config.yaml
num_key_value_heads: 2
vocab_size: 3132
hidden_act: "swiglu"
norm_place: "pre"
positions: "rope"
qk_norm: false
tie_word_embeddings: false
parallel_block: false
init: "trunc"
init_std_o: 0.00628
learning_rate: 0.00127
lr_head: 0.00552
decay_shape: "linear"
final_lr_fraction: 0.05
Each number is 500 + 50 x the weight over its row's rms, rounded and kept within 0 to 999. Layers, rows and columns count from 0. Numbers have three digits each. The size before them is the row's rms in percent of the matrix's.

# up: layer 3 MLP up, 704x256, rms 0.0451, rows 217-283, columns 0-63
# down: layer 3 MLP down (transposed), 704x256, rms 0.0444, rows 217-283, columns 0-63
# gate: layer 3 MLP gate, 704x256, rms 0.0485, rows 218-283, columns 0-63
up217 103:506537468606531508446483563465478538522513491555450520577482507533475484506532465517416432421527439590404550586551576437443487559540499508465561443559511492570537470437499494445558450576519443
down217 104:488521461480523482517546516420632533453527434569470501555459401515520538510551588556501504509557463567494534499584532545443496486559544406426417567547488514500426411554487500502385506510495473
gate218 096:513420362496511533480500521498498588454522491482515507509510435563562495482514448539462428552487449456435558479568533562415416480532499478474449557477499460556415487449467451474511434465573468
up218 100:509430529495427554480634432496444522532490485536507460560522529558412548407473502514611451530575577587559567517514561528638597467487540582511479553558487542479443519477501514502473422547486459
down218 100:510567466538569495455487545563500455511429508473562501590596471503504496512624495492571512558454489497444610545574548421508482552521564454534425558513470546584491498563449502589471473441482536
gate219 110:484552491406515570454484475532499447463376512528455487465594480548468443537563533513547508449528506512478567529583473461429535457487482487604558563566460458592481555512456577504587558540546448
up219 107:490484542538479477442492521492481479481495497430460503400462542466543549533580522485549575535481523544515526493517492452564504556445497485509520492482473427543446460411513463512518547485506623
down219 107:504565463427551519624467502506489499461454505524419460499526539513574423458402490548563521439491537518495556556489543433521453561581509453424498501552525584527476560472462551536480434493517445
gate220 087:534462498502521401498492561511478571507570486455562534579529602536440557466344559533553532496493470508487553514457595448481497497463443491474481497457538500458415514508539494488482533509502536
up220 094:507513496534495469458494567486522535649464495489463509434587501480481478385549538500487433460527567535434424482524425495596487579451565474511592435454553477462548459582525581483391498387421416
down220 094:408484515480390531520362451431574522464471559573455532529477559496506469572483459480409508545457487478556515481562425549407406451467495481559524435472419484501518512498584548488561427561463494
gate221 095:465475542526519410489552503531501535429455500532454520534547486502487484506502514498529475437514477560492554522436523442530367511577475530534541492486553577468453505518507430551509444507432510
up221 099:490509501540458494452468484531603460502446507512516459429533487515453547462542472449525492544431377575494583489506526597614461567458442462530499428448560597555567501456550510549517513510554516
down221 101:532495600542501563558403517496523463487482464502496469503564475471579448505563509527417481544515482469464576376517447565496612480502439572437514478435557558471526483436433531561560519479581494
gate222 105:533482474487512476549491476570502442480572466514514501495474486438540540480497486613492468425574460552595464423499464512530580393517500468550534592485458329447440501460473541460481560487472515
up222 102:500517582442513448592555548480543536546577479445454488470468486559531546387553441405494491445503459462477486552514410485483545475569507559496592582485563548466517582509507456440492474565444495
down222 103:466442455486411505471419450548421401569474447467619457453587638450495506539568451497464520465500515627558510462570491455568473444483384468485472566480454487406484596378425528522541554439563465
gate223 091:550602431515420497504423461559513486487515514457445429520548474418454575493397491541551560503543519505533499530532526523476486460463451537433565431559460538563459487480459487517531588618530487
up223 094:598476431540438519524537531500458507441580443489525470449491479493568592445543447469388517496476491497481432520436440455501512455401468403535451385454453509502522462567521518519539573498471460
down223 090:434400489477554505485563517399510553542509409464556562473443545564469494480545502495472465445454462377498452517474426452463541505573593433512482532488496546467517465551627533476579458437512443
gate224 099:466468583468576490547522535521478451513558541513484459469486497417552528488518606507447463429491396438480534505495523499541551570544549533380457491564603531526436484513537524489435459553504536
up224 098:512575496529512458527483586470440453554532513586468528548483442537505556531526558487426524520434504407493472513484487445527493513491589501466492475468461497488411520529575443485489533480456556
down224 102:552495511451492549495498607373480462534436475445514436481491406605529491550480472555585514588560586382572394575478508523540544471537514489514488478454493508449518517503466528524500515418492483
gate225 094:598576507514470453592430452475549520548456599520433554482427464523432454535542579510547500553481427524534439537591501597455383468575506545460491542614441520554531515452506446614497432527535503
up225 093:571528514501458456506408466445503515556473499614511505428496523519470477625469527489505553574560456517584522489489538584491460518465440467513459472435406552463549553484565456502462558495595495
down225 100:439540568419476543470526553384443517478486512505414444466505513461548468554474448486423508499471488587525538518509548572556526494454414486555524511514544512455525527449404448508418575471485394
gate226 101:475497475438435484497477515523555551464534465508399451556513425455535411497501465510532454507534481585499466548444580447537521564514450473468450494514471559492502403507520455435521584487535437
up226 101:525545530501625481590496495524622487523586531528526441587574443554396575439587483497545488523430618495411527558596475476420600473501466518496434524570525531439494569434507424552469490486470490
down226 107:527459547406454478479594584480492418524549438488542550531494395506518477472567444576436406517418520518420470618417525534508524487593490491511404533536526488588484543439334545543538540497484466
gate227 096:525411435410530463514554482469434442424414422498524372472491497574429473475478505550502492481488483488503474469558534498522542478492466536450514529507456590549542502506552454600481555575477534
up227 099:541531441538518599539495432505479571523444585485471460471433489516489467532498525433462557437495526459483420489493570550503529573440503545438561483496548460519564496530457460434515542498515448
down227 101:451476551502495603494477439485534474568559457481468575515551512470663497523545534529526392592522503558498483472548463392460516498522534471468553513531470430517527559520387464468523466381546460
gate228 114:651565434513511495522503483489428471415496522463590406523474444459567457459445524491534452426516456520540468480485626491480528494572442532384561516566478519527515496614523410504567552620509528
up228 105:524479459523482512575526491530452549527532510459578460484439497564574509493477508502374391525529544513507467512506484550458550445453508478552467483539477538435473487558504458456464588507551423
down228 103:450538513496494602559406496512563496550535447547449509442567597466518487466608506513488451511489488493484499519493457477497480545549502432607516478630506583469549500511324489578526440425462453
gate229 102:513522500498463452474455459432442441556447506431493505493517525469464489584434559535511577598448540506387496492475377485505472420573463435527571524529424486507439581500452536467509479432454532
up229 100:539424496457564513495485496436459538469482457378501387433462563468415544535505391534512490558525457491542456509496599552552481575473532408522528562553488535595549499442554575616550540436462461
down229 099:536566492485520556416532498406515528528568493538438582478503397440494478560515493503499512522501417520457529542496492374539528517426551468524498495502499532495480520474379481390491482498468530
gate230 090:408477452526513450453502451492514550528446480395470466432525485474559494539524511572514502539466489511550479445540469567589501462558522464492539526460490624463580511546557436447466447419504560
up230 094:440478586489492495581508487537511530488544478389538539475514469490475507534557576411498531484552570539429522452506447490546524524592508487416415391480443486422535483421524472477451513529507553
down230 092:494525405511524432511453396453542557474557517493401466586457497548523415450472464473422520573522533452516530384446553530414476451414579514547578558417531433564543510609656552500562534484486477
gate231 097:465401511489451488394502456447387472448457529480465469520622540502421446526399543578562529441449503416461534528563525516525492411576497498500596534539464544418457421452499337516517550523419562
up231 099:445524508482526420492615489579598586533465489528413518455487536455557465486517506478468524476532421512523585447462538543581560500517519531473551472493504519471575495537429451461514543483479551
down231 101:544542517497472418500517497410449544543500571396492467439515446558537407571525491543514425477596518508511465580498522533428487521451427498475586438437498540454479414537513531513488467599463562
gate232 102:528545495531529616502559492608487475475481463516540524563488475384541470488543404567443405510541452443514521498529485458478536456525555431509494577566381458555548530558450537544578496502515419
up232 095:398464476441407552426528485443439492573517473499398585445474497481568491509468399452422556474466453436551514384488541508572498356489479510454489546448465515477558490522474566527427582528560510
down232 095:447461532491456480537442523490552517489568484463486493349512557457555560449602567556552468534502583562555482549496445496567529533574419464514474553562521525465537463395546453619359487484428512
gate233 098:438525548449499516492583485503560516504467454581525427547515516429463562558526545514548463454617507608460493447481521565570450463444450583483457460488412462474473459484506555433413496522529498
up233 098:439476437498463517519522630501522538469495593551454482479463475541444458473474468507521453471539485457612443445583360429511501527524518537516512428507466525438501505459516464469542546503534390
down233 101:469649512489474436571454480512530414443461525466501482541453623411558606529499542479531444456576487600467510486486507503493472439495487438468513578445411421486430439446491501470551487497515549
gate234 106:562540510581456508434509469449588368428485476487592555466468460493506501550447509540514603482517499539412557415483420469446502512534426466451485543513462486557424516513515475473506474580505529
up234 101:541448421450541387422522502459533446585568429496452487488513480492465582545496429540514526510465511419441553421567492551561530514500525519528373569526418444509462487518456453553553564627509653
down234 100:568503474592462498519461512489465475554517596420535476425440569535555505444456472534547541542493541428495479609454542499496448572490466581484422410466545504491529593553495556499508446481454491
gate235 101:592601427405533463549496504578478470407604478498514499484549482548478424467506481553587527480518598485452575519563510534423449446568463417523475559436524399543511487569496503503520433445537525
up235 101:507539534583520536456521520479445408551523480485459503477590510488468582546558511479531576479574586542531490387573463505552462481487531482530479470496503497474527489508481580530546450568622623
down235 104:482493478610522419525484476506484490603549509523524459553466512487500400527538501521458391582475512565429496552443533420493513540508535536559494515552439520418469519580645493557373534472448457
gate236 093:576480538512517482443578520504476360483506499506432509491583469497560498445479487513466511564529474523574534538551470503541553571537402529436570455471490552649392429333492492433488574493619437
up236 094:542475455553470504424493495493508414452490495498492504501503543526633513555493469452492520538578508559528486477479455511501558572410437426488515438396460515528413613506520436442508359478609513
down236 095:536578476487504484448397536497476648530403545483438507466478479535609451524516506401584412505476582514444512480521441496504468532447529420498432568522477543479464532556710524439502458434478538
gate237 098:462519471432490430527527493499405564521423435450493501501523481554435569577475534549510541450488540502570568558563527486470543473526454474493419444493441563411452538478579506414517532537504521
up237 100:478556463492519480414442441607533469463504417435567453456504482557471568492527553503532526458544537476518520523544507517542551414610403546549552484507428443444490498412511493453577515532503579
down237 103:608432565438513604526422544618551514460561521508494493475537638497531471522551575511539559550479549490503521596572496413530511566555435529572434565506491464446549483502565485470448455462462548
gate238 096:531493568446507440571489419460477486475616530480406487478523501507521442470529589550467506509499534516512474507495546518453554446485498608570512428568530532535463444487527479501567470558581545
up238 101:459471510435488541462485566535525586574547476437498440547567482595543521459506497437516497537585614411516492432536469454533480559481550470541509553524502561468464444584448466472573505481478525
down238 102:522387446519436486400502606461526441442529519510526484352449550482548627493467476398483534531472462474430451416560561503517478493484566463446613423579416466558571499510463488528464466497559475
gate239 104:496499490549570420567495440466543593474545588594502490580529432525526492560510466575415522484498545502591500498525572513481477464440566562485557544500455547562435454491566516549489496489457580
up239 102:482547513407524496485563475485488460556363495532479489547451517508505477429574499463455514412544496451483502526499538445609535581424533502496488438433605450496541442425505496595531522633551421
down239 103:435501441454498579483520449528522479542492593512480536543476512483470370466562489467475519438508537475406544429457524473506545413596451525440466469631504513578539487452491419480468477497528474
gate240 096:451539443568507615477414504538478485535503366450594494508524435508529511492466533574488496574412562490480490518498553506508491423524605568557461445524545535486480476428466534432621553502429426
up240 099:561511507580505510416403473506515568513511496424461445516510606374505466446521545572552527404483512523425468484479501464427437493482526515577510475549506504562448410452460508509556573562496576
down240 099:474602577477525558484465479525484507412538591485597447499485515491462512515486470570494518437519465513462485543423511551472505513466552457509507472489472520476441515468429515483525469514535504
gate241 104:546539504532471514513528555616451471491504425509508529487519501451600470497579518544428457451435503454422400535468446540481439506512507504496586540491369564541601495468494522480501506504560489
up241 103:522478482528390576578488473522561495549447464443475538436439502414537453522464484539537512532418456527495461432498529538465523521594451456556440526488463480481478536531471546587533533416540436
down241 101:552492497550576444494523484498395513588525547474569473490481445529496484515538452436552530559520449561504585465444524527560384612430516485392506429470495511533433589487437548585550602444605560
gate242 095:590557478492426487502578358531466433582538523505500607464456565503540398530462479533573569553354567467447436574445469394524469608484568510454585504535495544527466549476506436487498539426441500
up242 099:520490422404530579455476583367486527496491495479468559390581421501430428546480511469508446517508590483527468504538556540513561464506512491527488433541467463524530490372478441434404534602471397
down242 099:562540527507531489448483490450483608508501573568591520412515659508579554399419478497527540443487509507504582455546466437462509412520530538551647481555531413502478534543413541482561495424543519
gate243 103:495522554457531496503463513464494436505501469477483539521525527454609450587522500535556495413436554516545512536470528635520420514480517454480477546497542459522479540448523501534434594544460496
up243 104:485574428574441502577475451516446436506539576495548431464552498494520501454484461531465508439487516450571473514531511548495486442502502532443462530482530494445389536519525488533493433594499585
down243 104:439533508431416547505378569500533442626413506440457498533501459478446503469598571523390509518540445489420408418549532393528564523470486550487587502422549493529430509459508539579426564469521501
gate244 099:440485425486517495472522533531500439496409508509470586490555470496439509503472479512521500542478456457579496443587449491551507454484534579518455576505561583439557482487510486499517544525453449
up244 100:478490424513447559459526483472458448432502596524506457462489500507432504468491496483471430672557488561465529498486529575409477478517470497544485572530521490494479483479509396518548417546545457
down244 098:456528524478508509602466538502546527576522521431553501433530534512487574490454560458582451551562485437470488619515541524531526516560533590465485577469403457574504474500544451382432512494361462
gate245 099:536463413516496589469458399519509485463509588548589546463524484534556427577531440501499576500519524579528618549562468502519475500496534514469565605563589473466435526632490418411550475510444500
up245 098:551398497558457494540540506506578532523526438517444454503590558409553484565398502521528485520503524526534506427540522472534469483550460472508510539514594580576507492497478547490494533451421534
down245 099:502510463516561549501530463458486526515604471584410534460386393566485406426523443552508463546391517385508423452552540511516522476557494552556494519623483441431468546439396465522535559574589462
gate246 106:448380520433491463563489522524469550505483573468541534528523448527478444475528491522543510464510504507478415524497487426508545476488545574429466485512436463406533495470525511578503456348472521
up246 102:481597446406573505515539515564480493461487406613632561523523461542520504510518571465538552426439513517405511430529507518486488454496438543487473543530441568599532443508540509476440517520411448
down246 100:461482462447513579505499597527374489446593552483548560371415478433456541514556516498488582486478368482468425432471600488616580494473541527473462517568474589491555478530503503448498535490534447
gate247 103:472491502462593518441461429517505531519478429470479480614546465466430486426496529488388515461489403424594534443503459466573501507527461553521557529509518535535485552621433552508424419522527562
up247 099:526533461505516584492442434455490508448499555499599430454421460514448491584507482514597609535471453602551482447496494437511471560492479483449522574549558540487563585577461424532521388515480495
down247 103:397509456580458560531486562414539442525603464499446557518412497489433439498445541452482424451572454519496542517393464518586497545524504582564435516557499439564492408515547441528505507598537546
gate248 105:501508489471538554590462523521523525489597527509456451454566494430464524526546548509606451482487507625491511534575459398416478496552456539475474480538543475539412463464516450496465461538515518
up248 099:514461502475531509502526464461556539462523524556557560564568518500445632574503503568488545464470477498660569468420523468544511588487408511447540534538530524481444543579465430533375482483496555
down248 104:459399514521539583464494457461438500500451494465524419407607504460475492512523461561507459556444514532491598596517445464481476433516524452496587496581571507512582533605512474505554503545544493
gate249 102:453479449540508511503435490470489459542528582499472460460458530468417408497458513407449455404588410541600521432513473476490466437461496483484493542564492506442490649502574511404498506494458560
up249 095:443481554539466572469467557468491566465467517390425460431538552537464546521528568527431479476568348436568571451526481555479452442490532500609497462474613474429537496548440516522509514503576452
down249 099:504520451519450509525435514512475530447505552485420473566522450478591510473582447489536558587468562508546478401515518566516509559570507494438544445466486508498605530511353442543515569487522490
gate250 092:524520525535516582482503463588563567541477607496447610579543494439556567496505496553501520549456552375449559525429458465513486468568578476493546455451576466529519498473512457505479561577473440
up250 097:439551514500499448479490532533484509612554487497582402374546441481481518534515457549487527525552500508530543549584487505504521515520558478463550537506580513556476537486461439554555559505478501
down250 094:652564505568536484522489506521513476425518530435498563535514573510592558534480456416535522456422510427429496513544511541497465495513579500464545443528542467554476473529512363515591539470528440
gate251 092:470562493372471541533516512468427505491556466503504494476476525576500365544404423463564536490518449491579489427536464549520507458390553497529469508542455536517475476584438490489475531569486548
up251 095:512513552531502508476573489578504356423544631408493502511482376556547554451465558460551603508468465529375500477480517427478488567531558522521623568503556563471424555457508503525488459574462525
down251 097:558387493483507488455500500496425445484479443477477502517465497534468598578438462515529569493472514461483527509524511607349455479492574482481509520512429467442510517471587496541461546456565529
gate252 100:475512504469472502554544518591562417513404565452572484546469461522446506457497441508478501482477494516522566512547565499524554458537528583449505405484456513495436423466494536429450555583492521
up252 099:494486479483510514461607569489502366491584477526525502461566517510450507550507481494537499525517534417521585566579453465498452429485473511410562527481434495531476571472488465453540527503584622
down252 100:519534496496467387420531592369507586451493505543484489485543597405548460481546590528553438513541539373508557538457518490543512534540556466545482466478477419434559594384633443518512470538428468
gate253 104:584460439543520444515616517429552410532509483434443524537509425516544576461494503569437441473439472451545525510512584520497539570476386525437578511527474518503450409491507409479555515521519571
up253 101:494508516570461423569542450523529579557471527448447546503480448437497432567459535438497488525497492461527482522507552541472535453440528492478493581559530582475441515489527548424510438438569495
down253 101:558446453410423555474448492514443469420485481498508425489529461462515422545545536502621579429523460495493513516553469526512528430518547435444489497408552453458465540542482511535440448531531481
gate254 099:439503473545515377466559494450441454530400475491439504518575513418589442470512497571544590462404538497505543432529439517464518474507449502599503508459570594559491571562521448542495435490475469
up254 098:467495415510441445439445406444562415460487521519517562429567512470463560575543499520531515501440518422601522344575493527560485418461462506450511459490486525514488509498497386495421534498432438
down254 097:477457539485493525469478438531488586455564419507567535547433548442397455499556472469545481487526543567461521456509395479527565567493415507540461404508483507403492520432398499437470457557480442
gate255 109:538471452463518508532531547484523453427519530624511516583533465529542528529513618661531629480441507479464534441549404528508388511522591527553513456486473498547489477504474491519507511459515480
up255 101:530539572518494424549468585588537552512541574476461490530433562477498508514467495434545433565491440558494488585636575467467459474476510508504584554494448535490549478525476423497523459465443498
down255 105:538447488489447466547443590507589519535472550495535512457384525569539515573578571507515549473506427454451462491531615503491508468570472532527548437437485524452523501459520568447524605417517548
gate256 116:541546473475595421533572471528446501496453534530547480446537434456481466514480554501468522533489529481492538456542606449583497568577395543467559574506492539547463477570528562572607502516541539
up256 107:598495617558396508496390473448472518428454552338518441528484509528573512443453555510484516584514386471496521447468514464546493520501525497480433456484478548528462534464509538464462459518477447
down256 110:497539510503530558458518567528542504499470506501502452595581622434626495516414578571504464512492555458499516541545510489405579478573508543512552488376565465593475518613505484547445441540493525
gate257 096:517600370425548532479591572493458464419400380486471581487532503503436499478480521460518521427453483453421476460531470543454445505498530488476545442515474498585483507517529489569543517477584476
up257 097:386441559547509508363500556629486550488496515413488529492515527524469497513474440428422510461539492547558543503465539486516558493470543482556479501414527498524533421479515482569490547442522584
down257 099:514522561552496439593497451474548489589529624598468536494390457464519555579446459466527531439567429557582493567465516511565522618535554530518451534467424532548560504561579455463480492616401490
gate258 096:488500484452491621478520494440510433519420434473464421475500465519483512478597512466518534490576579458526504531531477565448591462533465528553495518582565543485431491531551547508486545483463418
up258 098:504563489471499529530486478439575492481523432493476420620576531500454524445500513522533492494464420493562485426483517501459511514461486548546452455559380542499551563447510482511457481460589455
down258 098:476526569494444498436456479546504431594541465543510471517454391514557577443470511553493558404523531524471427487509529560464578518470438510490497536524597514516511481512464454430410418473514443
gate259 108:584496459551557508533583476539454541466511543516488608485520391438608490540475511527552554569516482544394474572572461480430480471518482527541443480501566491492575503476476477441560519508590560
up259 103:544468494497515497537492546442492522463572497446561492589560458525451532528502510533440508435478447475539567471512509511433563478496595490525526502474487597454453471543532567414444447473557421
down259 104:406422457496532476493433541420495468580449547436615467541626654543466392611498460509502472479492481411486522530550476476510461552629447504487529501571508488535493645625485540479489501479542416
gate260 107:484438471438602490521512451548437526510446444576538415541484409413553450345489507551534473506583455384486502441531517568452558524545554518539399487521574525546516471488485572428540563500558491
up260 098:516559482590499528386470522415523443584545461592495477465496551461481537535492526478483580438572567431523618462503522570556531511449483556488387500538549529510478447559471486514432530616581551
down260 100:521475432415560430476498425429536510457580480445492530442497568470473478479436551475487479427541498594459440527537508456446554472481534462393490471505484520547516481398646569455539530589520405
gate261 100:428522540560516566545512566456399562530582493469410456515534474428577483492510501528499569650511515477390476447692486441450484511527506529485526596480446423473397500579463387521490520514480609
up261 102:429462451467460476595513486514527610527456624489502503461442474445499490543443493493429526506508453491529517459492504608511579548511511452481535539579487572527546484523482468575449430390507449
down261 104:498422560401503477450558500445550460456450504532474480488492553581421582478526507505545442470474479462497611565485422519444546495534509459505495562488539481544453505463529602543466464542452591
gate262 097:614580515481477468591438546521539399474519549542470476494586505442520518509434486489575488564415474536497435503456485475441518562496463515532409441557573522563566588463498572460419539514490385
up262 092:461403448560469507513494517554529508487531532515505491490488476477525512466517423425508609472551593495500504457495521452375556529356413675469477542465515392471506514447508510428455548536543415
down262 093:599520543545435448496529563449529570510576536426585505535548661462544450512459524523513503487466417527518476508418479467556396448504498478549502509464418461503501488581511534570482433349542581
gate263 100:507448553441567501639403434521541531504504498572445538567455464528474545493557479419457453513399442558560498474592483513555538463530567542414472462565542516544473523461515446495413426523463548
up263 100:551485574502474461542510471399437447431461528562497539485529558482492426556440457467485546491549489515483492581505461511589459489468508470438576404472533487504517462510503472471487483467436536
down263 101:498486526480523447488393495437429534406481503561498597560525549368518545570512524531557640472543465560597482514558430475465467562480406465518460485496444509515515496543631593449502449510498465
gate264 093:527621445459480503535429550534526470438567481450469355492546506484475470468426485374528539453452516524456583556472460473445476486482517563453527549494525634445466476490508401418511546456463496
up264 096:500435546504497447519461507546554425566492434502588516623610526463482468471488496466445464462402556547510514536395484409462466471465554483520548424465396480447465523503473469537486439510503576
down264 096:498564504565556514480570465479469524522537503487552545546539504499449480480508581509522525448582456400485553545616546520488545628489475466433488569437489433483516471516567509483571457565569528
gate265 104:458488482493545451519556509490474413534519450461489553479532469478571443540515449546459478464431429495520458487488506578470419482412463500551596452437526528435457487473518511391482512442500541
up265 102:444498539493592377499550461500465537591524487477517506610448549457465534500610431480485511489506501577545496530519583488482457546447522494520511617508544506549475457541545504453466523467441480
down265 104:486481464569318426511480470495521550533466482555587596461502535450433507406487515466567419490559470519623504388607474545401500415539492584481443452415516598537546520452500540539486522525517519
gate266 097:474418491433552438456469447442526449472371513510428409486535505462573492470648416565500498518558448496542466518577511518421534544482502520499574488555515385643524534493508489526507556560441455
up266 098:495475500511523549496488425493578553499541507437434534416510542537446510480512526507444445485512408551417487419438430526529418456438571482471506526592516439403473529549516449497539431541599533
down266 099:567540484436568538481471518541470462534422513465471545472593471541510544505556472411524474486489607548532507455531551477543528489473385436520509468401434589515519578506383546567514489555507489
gate267 088:508341564458482470555491472508531525461556580410475525448483418412591544553480486424539577500565545461518496548506391418514470432517459411475477461529490421439424473428453568530522484556468524
up267 095:562472464525397442509486446457526463458496522493539512421517534456482482505512519453507472505456499486447589571358467505513463498545502477503532452552454494504510484446516517493526519468408483
down267 098:417488446499455453494461505596526514458628453527437471490555487426535506508448468555547513554527474467526441475452444458404568526510520603533523498515427517499540522498551571567555564658554405
gate268 102:440500523402492498449573540475512586516504465460578518487516521521499457464579450528442458484528506531488513467537536438461542428439522480505431501490566536516506487528530546483459558569526493
up268 106:513548354603389537501471436503573516576441566504496521504603518558492565494471626446550483425573565433533537487409570495553487524431444488367624494442545526532516478526493465512457494484460515
down268 100:532550473486516427521459513465604530560535528490505483546564625556515556580477505496530516457388548458479477501394601494502480540532482416497456519605555502525445506458469530465587542506549561
gate269 104:527573533501571485495485453440493597540539472408522464506508445574364524537522534455474535499480480533495522373512575437550498594621450481491516497571450577544504548556527401544586511546528393
up269 105:437485533482405479511487406471449515433460546421358510425512432567544547470459546424501477478500488500462508529483414485505491500471575472454568467570506446486514622539478458472508418470549433
down269 103:459474486542493557518596486541403513442582462475454463410488495535497465506486547498413568469471491445518476519465566416497506544535486571473522453502488445576513483545579474566496531511504454
gate270 104:575465544583514546548540532621481473512579564433463541506563481481529512491436528572527557502545486517583468540458531627452533491466498501517510443488516462542491443501533567484511409512565567
up270 101:515450550513511423502526512495429477500537574509549548473551533454471539470470455472405494577473464458566545429470431470567499537421507414462570592441486422457505526502502503640554501483448570
down270 103:541565470539560466547475624484526492523466482496440477482505567431571536503445588505593618535477524479545490391547542562491442568537570483461528574439520543539454427524512547505436472484495503
gate271 096:448445453476593578439556521513478574422524489521484526551448506525573477525586578559492446483488351500511468492546510477420464504527571513517511529512535463566520458568465514571509576500578469
up271 099:512401532388593491497459490468546526586504529422426476485467534532517537399597429486415502437506403448470528490555486482583506444520442539445494474523530548518440484430465524556531571460480559
down271 095:519488545523498465449524517566538504459467443498449508458453415470525469400474560468453468473504561399562529497515518529613413546482502500528579515490494469536552569440485437554421537473505413
gate272 101:593476423442556426493517418483455428402515467459585508525533465524471386493492486439554461553456517562492494558444512446552543507462534481473384438504476487522486484504554501528479439375457561
up272 105:482559525460558522469516539510453503523605532537468403414467474598520505489482513551513494565537521483493534562504476423440441510514480457563389512516580554483533590461511445502489439523492556
down272 102:483525464462424428451455461505525511525550496487504526547581460579434573533411464416488517479545441518508406566434397489473505517495444497456394499596561494497558505522422506559573516575576445
gate273 103:525585460440500397534545506472520540477470535514554473541466473537536522524415412489460486501501493465482519528501545427498462481478478540497559609607475470596612461555474518538529492488459444
up273 107:623528479583560606511495488555512469391606438498492503457553558504486509481453507453431495592509477597465522535470571474527469500551506502552540493546563471531477490491465419462501518480492420
down273 103:492582534434534455521489539555598521445497606534602472490540543489528476461450582574507495556498490537535597449469445442482493487464494569514455515478543544466456467560544444547453492540521605
gate274 100:496513517469524535635586541402602527475585484427501494524509527468474465456507474502485544557477507419529442416594491574513508488489471578546459563493461525490561379419520478628451509470593511
up274 102:492499431569562455465519536509524503555440391409442500400535556563424472477498512463577508511516479523440415435556497451482504449453421473575528487484471584405520455483497429525557453452554466
down274 099:532484351452512523377458458491519513484519448578597516479496463522473530402535504498551442504578474651482548552502478412428458480507488522520503503553453500462529564425544493410510496537338515
gate275 099:492510502458406501432501556535599533448460473552472443475432515500500565542558431474459441425607390460608521533462596554495519579550611659504399485566542499507578452532519474456563587467516421
up275 099:417492524444571356507476569525433576541472464458452515454546431472471458564450517564524481562522541542482464401454574499463506475538484467556519539458540496440494540525476478581579530422564559
down275 100:423482495613528486551486593490522497489567409454500449502539535430455455544616523553460428506448505461486486538531479545562505576453532513528560458541430478543557479477583428506464558523428480
gate276 097:538512528512555424507517457432518399465531499468473497584587565425513467501425501446429503510425490467520425515470538543467420500476478521536511541511495499539545444543448419488431521414497505
up276 103:538529449480518564422513511612456489476433447490506511502496461382453501447446498534510501483573378483553463569507520425444528454421484516603484540471579476428437585519508434462485498478497468
down276 102:546588446480438493510596474534545476418564466446585538543535414567636515537472441422490539433486531500549483574470578478542531448517454457492464622454445424503475460497420475543484526527607482
gate277 098:453534507474505523531509432533521476475428566468508582562500414533517482515574394524513476452467562484610426461500449499515495583473497452477549608403444579506558475429538518500566536525437576
up277 097:448602571506547442533532467460434433418504440509499477617514548481478502547494460466460539563505508393514534442474470493502499529444493491526464564535519516434451510555509513462526486538438436
down277 099:481439530499472480463427475424649460461535494463542579474610550539481514545482574532537491425407491566506400526529473494488436484478510437430514500501506556500473461498494497469507532455515496
gate278 099:464517511516399489553537560551505382470524535469500436545532509564584513578494493458542464518445506425561525526503403580481461437516545555521494469446379530479473534536458427432586479532527453
up278 097:485456521475549459614499532505430549532443448551369473542514490511515496491514411560520427591486604371580510536475535481495497470519549609526428535494489404531486453568462511456502430498514541
down278 095:528545501517529511505508497471443400487539410459531475518558561535580476622421578467551439544515449589521451535483498495514489487453573501549460550538423529583387435439632583478462414477483541
gate279 105:605614519540532518526471483474559393494510517474482548468481492491511456532490439451572607424515464448425488511494580491538478574591479428489450542567477503588483561476471463463546473464464433
up279 096:550476499492450540531607518600446451523504462474511566521508507455432396559545577558552516553512474489430598483592514462454414544499498404483500533503466440541552475552524581501464525420547541
down279 098:469580509452544518494558498497535543514469454583548512433504534543490445492522457475522540541483468500477482597483497464590444480471472588442550504457495455489556515489381588475510525402550534
gate280 107:661511452526430534497512463556511454494521536573592516540524391442553462587462534550516464491468524451507498487470502462484503438580445570468505548555552536529503540514484462440425503538407485
up280 103:453536532537568519413512409471478566518594444475468431476450475465603547401549462518463563524491567598444537440518463530516458522512555537438504490522463517545501489571498562490535476603533510
down280 106:572593437512492488487461596530467439524463652490433486500613421534549487534510433559534435525520520561525410505526544524556534579557484537447558505519378499495527464503468448498498582580503499
gate281 099:498448533433554486565493492425491463586400500456430506510475496526594366613468553572522479563469449508525417524483566436452534524531419471495393575481415533470488533561535540584472517510525552
up281 104:540475384430442564505484485471492514524435538511529551407407501592446420513491508486545507459618563478557508495503511490449485494513540486492335455454518547521519550562475520452418562585520519
down281 101:439436436478460512519500510516570427521502572494458514488478443529524512481459497488445500590578562478511507451450480399525583547433512567504399466483516470476591505506619478603456592564498470
gate282 091:525497493528546452525551518470478385429484509514526568492563533433526504449446394414396540521437495426370510415478488507492465517438378497498506536483470538493544446537482508439525558467505448
up282 096:549481533538414602469518472502491553539467485463509489453508510483447509522504455475385426426511537544555577406415452480532475482460496469425458522531511564475526513459509432538384518560582481
down282 096:517489478603469500524539488469594420568546456486524431494508558545469451584549565524478549455430561454595420401617452552396534460485505595398549465514503554483581557482519504500484422433561519
gate283 108:509554509510544626524428520510476495502515600462485476475488437518511428495497502490450527447503534522448614526496423474471459480488501586482419488608533516497603417498503510438527448536478422
up283 103:529447583481559539463506504545544655543501524377542407472440523475602567453560448577378518539451507460557587496571464483513462424506390412634475540514477562488504504559529485514464539506489504
down283 103:490431610463595469542494613510504534516484438549595499566521551481488488418527447506549460462434522520468541411406471541508442523517436483483463483474499510510469607514487497442529421499543536